Weights of a small GPT-style language model, trained from scratch on English Wikipedia: MLP 256 SwiGLU, RMSNorm before each block.
Each number is 50 + 15 x the weight over the matrix's rms, rounded and kept within 0 to 99. Layers, rows and columns count from 0.

# up: layer 8 MLP up, 256x96, rms 0.126, rows 128-132, columns 0-95
# down: layer 8 MLP down (transposed), 256x96, rms 0.123, rows 128-132, columns 0-95
# gate: layer 8 MLP gate, 256x96, rms 0.133, rows 129-132, columns 0-95
up128:32 54 45 45 30 38 30 55 13 22 42 36 33 38 52 48 59 97 49 62 70 59 72 57 47 49 48 89 58 46 63 46 41 44 50 52 56 54 33 51 37 87 44 82 53 50 67 39 77 39 64 34 53 63 55 32 55 82 41 63 49 43 25 53 57 36 56 49 66 41 60 69 41 38 30 60 41 35 35 33 34 42 89 59 17 52 66 06 57 32 62 48 68 54 62 38
down128:53 44 39 59 37 36 66 73 46 70 37 52 41 63 45 38 24 39 51 26 38 45 65 36 31 51 43 34 31 60 73 69 57 62 43 47 55 51 68 58 35 73 48 29 58 76 30 48 49 18 28 48 58 30 29 65 53 41 62 36 46 48 62 63 40 52 91 47 28 07 65 08 66 40 41 02 57 64 31 40 59 41 41 38 30 27 47 51 31 33 26 40 41 75 47 36
gate129:46 59 39 31 58 64 40 20 37 51 74 57 52 31 45 53 22 40 73 63 65 21 55 35 55 64 29 52 50 65 51 44 48 34 38 00 42 60 42 54 65 61 28 35 45 37 44 34 75 39 31 35 56 62 29 47 82 65 56 49 46 49 34 64 66 34 53 68 36 67 65 59 49 38 65 54 79 43 41 24 66 42 44 00 40 41 30 36 39 70 51 42 59 43 47 21
up129:62 44 61 31 36 57 47 55 54 48 71 56 62 29 68 49 64 23 40 63 99 36 68 60 84 26 53 13 41 65 32 39 23 23 38 24 51 66 47 69 95 39 76 36 68 35 43 47 31 56 59 64 32 47 63 54 66 45 62 54 33 22 65 38 48 41 33 44 43 43 37 79 60 61 75 24 68 36 61 85 40 63 26 49 47 49 62 31 34 53 58 78 45 28 47 51
down129:49 49 15 41 25 51 36 26 48 28 35 31 66 87 70 29 52 74 33 53 67 52 49 70 46 34 25 48 65 35 45 29 57 50 45 41 46 39 54 76 58 38 32 35 32 69 58 70 86 58 61 39 48 78 43 41 45 57 51 67 26 50 55 51 82 40 53 94 51 41 39 61 36 60 62 85 69 69 64 55 53 17 56 14 28 24 28 53 62 38 51 51 51 52 63 45
gate130:45 53 48 54 42 63 45 23 53 65 81 49 71 69 63 51 31 64 67 53 26 22 39 13 29 56 46 54 62 50 54 52 40 51 36 43 35 26 62 53 51 60 48 60 45 54 51 81 72 44 52 39 58 43 28 40 71 38 47 24 75 00 50 71 47 51 50 87 33 37 70 43 67 60 69 38 69 36 62 56 70 59 60 32 51 51 45 18 38 62 52 38 48 10 62 63
up130:25 58 22 61 56 44 49 42 53 77 56 52 46 30 37 33 23 24 47 46 50 45 27 66 45 54 45 49 60 53 66 52 65 34 57 64 88 50 50 60 57 62 60 18 45 50 41 56 40 50 59 45 47 44 88 59 66 38 61 44 46 25 39 19 61 86 52 56 53 72 88 63 30 65 45 60 49 59 49 30 60 57 44 49 42 31 45 19 46 45 28 50 33 56 26 46
down130:14 66 55 60 34 69 56 22 30 64 48 34 54 58 37 50 53 03 78 47 46 56 35 61 37 51 34 66 34 41 75 42 68 28 29 55 36 37 52 39 53 49 34 35 42 69 71 58 39 39 39 50 59 56 73 55 64 25 51 64 47 31 47 55 64 75 61 46 41 58 66 48 63 58 46 37 41 41 52 25 81 38 38 49 71 65 53 41 49 72 39 58 79 46 62 47
gate131:46 66 55 18 95 34 68 80 63 05 48 51 41 35 43 47 43 33 72 47 46 38 65 52 45 56 54 60 53 63 53 50 60 53 48 13 57 64 35 58 04 47 41 26 20 37 50 64 60 46 37 62 36 42 64 40 57 35 34 72 62 50 64 60 38 41 38 66 53 37 33 44 61 18 63 56 53 47 54 32 55 48 49 42 39 34 26 30 39 70 39 61 38 42 63 59
up131:30 25 54 40 57 62 28 52 61 44 29 65 60 20 66 33 81 29 48 68 59 72 53 26 36 51 33 73 51 23 38 43 53 67 20 52 56 63 54 55 69 27 40 30 42 35 56 57 51 28 32 36 59 60 76 26 64 49 59 47 64 31 56 31 52 72 39 25 39 43 87 37 52 81 47 63 55 53 64 45 49 71 54 44 57 44 45 54 34 62 48 64 37 30 62 23
down131:27 68 73 25 71 65 56 33 64 41 58 33 48 42 27 51 35 83 73 42 74 37 32 65 48 45 41 55 81 31 52 60 51 33 70 54 60 59 36 77 42 64 29 61 43 54 51 50 49 52 28 32 43 45 52 53 23 67 61 70 41 24 28 77 54 22 63 50 43 36 39 79 36 40 33 81 70 38 36 39 20 30 55 41 57 38 37 52 63 41 44 45 45 57 32 55
gate132:43 37 43 49 56 30 46 36 64 53 75 55 39 59 30 33 54 29 56 75 61 68 69 56 58 56 64 37 57 41 48 40 22 53 76 75 46 33 74 44 42 52 63 54 83 70 60 49 62 61 26 47 48 76 46 63 61 80 42 53 58 10 46 21 34 48 56 45 75 43 61 51 52 46 49 65 74 63 73 79 67 57 36 48 72 33 35 44 40 75 62 31 56 31 57 47
up132:44 52 50 51 58 14 45 27 38 57 80 64 39 49 58 51 47 30 51 88 46 63 60 66 25 27 71 63 37 22 47 34 24 63 54 34 46 55 46 55 42 53 43 69 38 62 29 38 62 50 32 49 48 48 34 51 45 73 42 68 42 36 32 49 50 65 70 66 42 61 26 56 30 58 46 57 63 26 58 28 48 54 52 44 47 34 50 31 58 33 41 39 29 61 70 35
down132:00 46 22 33 50 57 28 57 57 26 59 49 56 61 72 68 67 34 61 40 51 38 66 42 41 46 57 25 40 73 70 49 48 49 29 71 71 40 41 54 36 42 80 59 44 41 39 60 62 64 44 73 34 59 50 36 30 28 69 72 52 37 25 42 53 48 47 70 57 33 30 38 54 55 48 81 61 49 52 76 38 78 40 48 53 53 64 60 47 58 41 21 43 46 64 22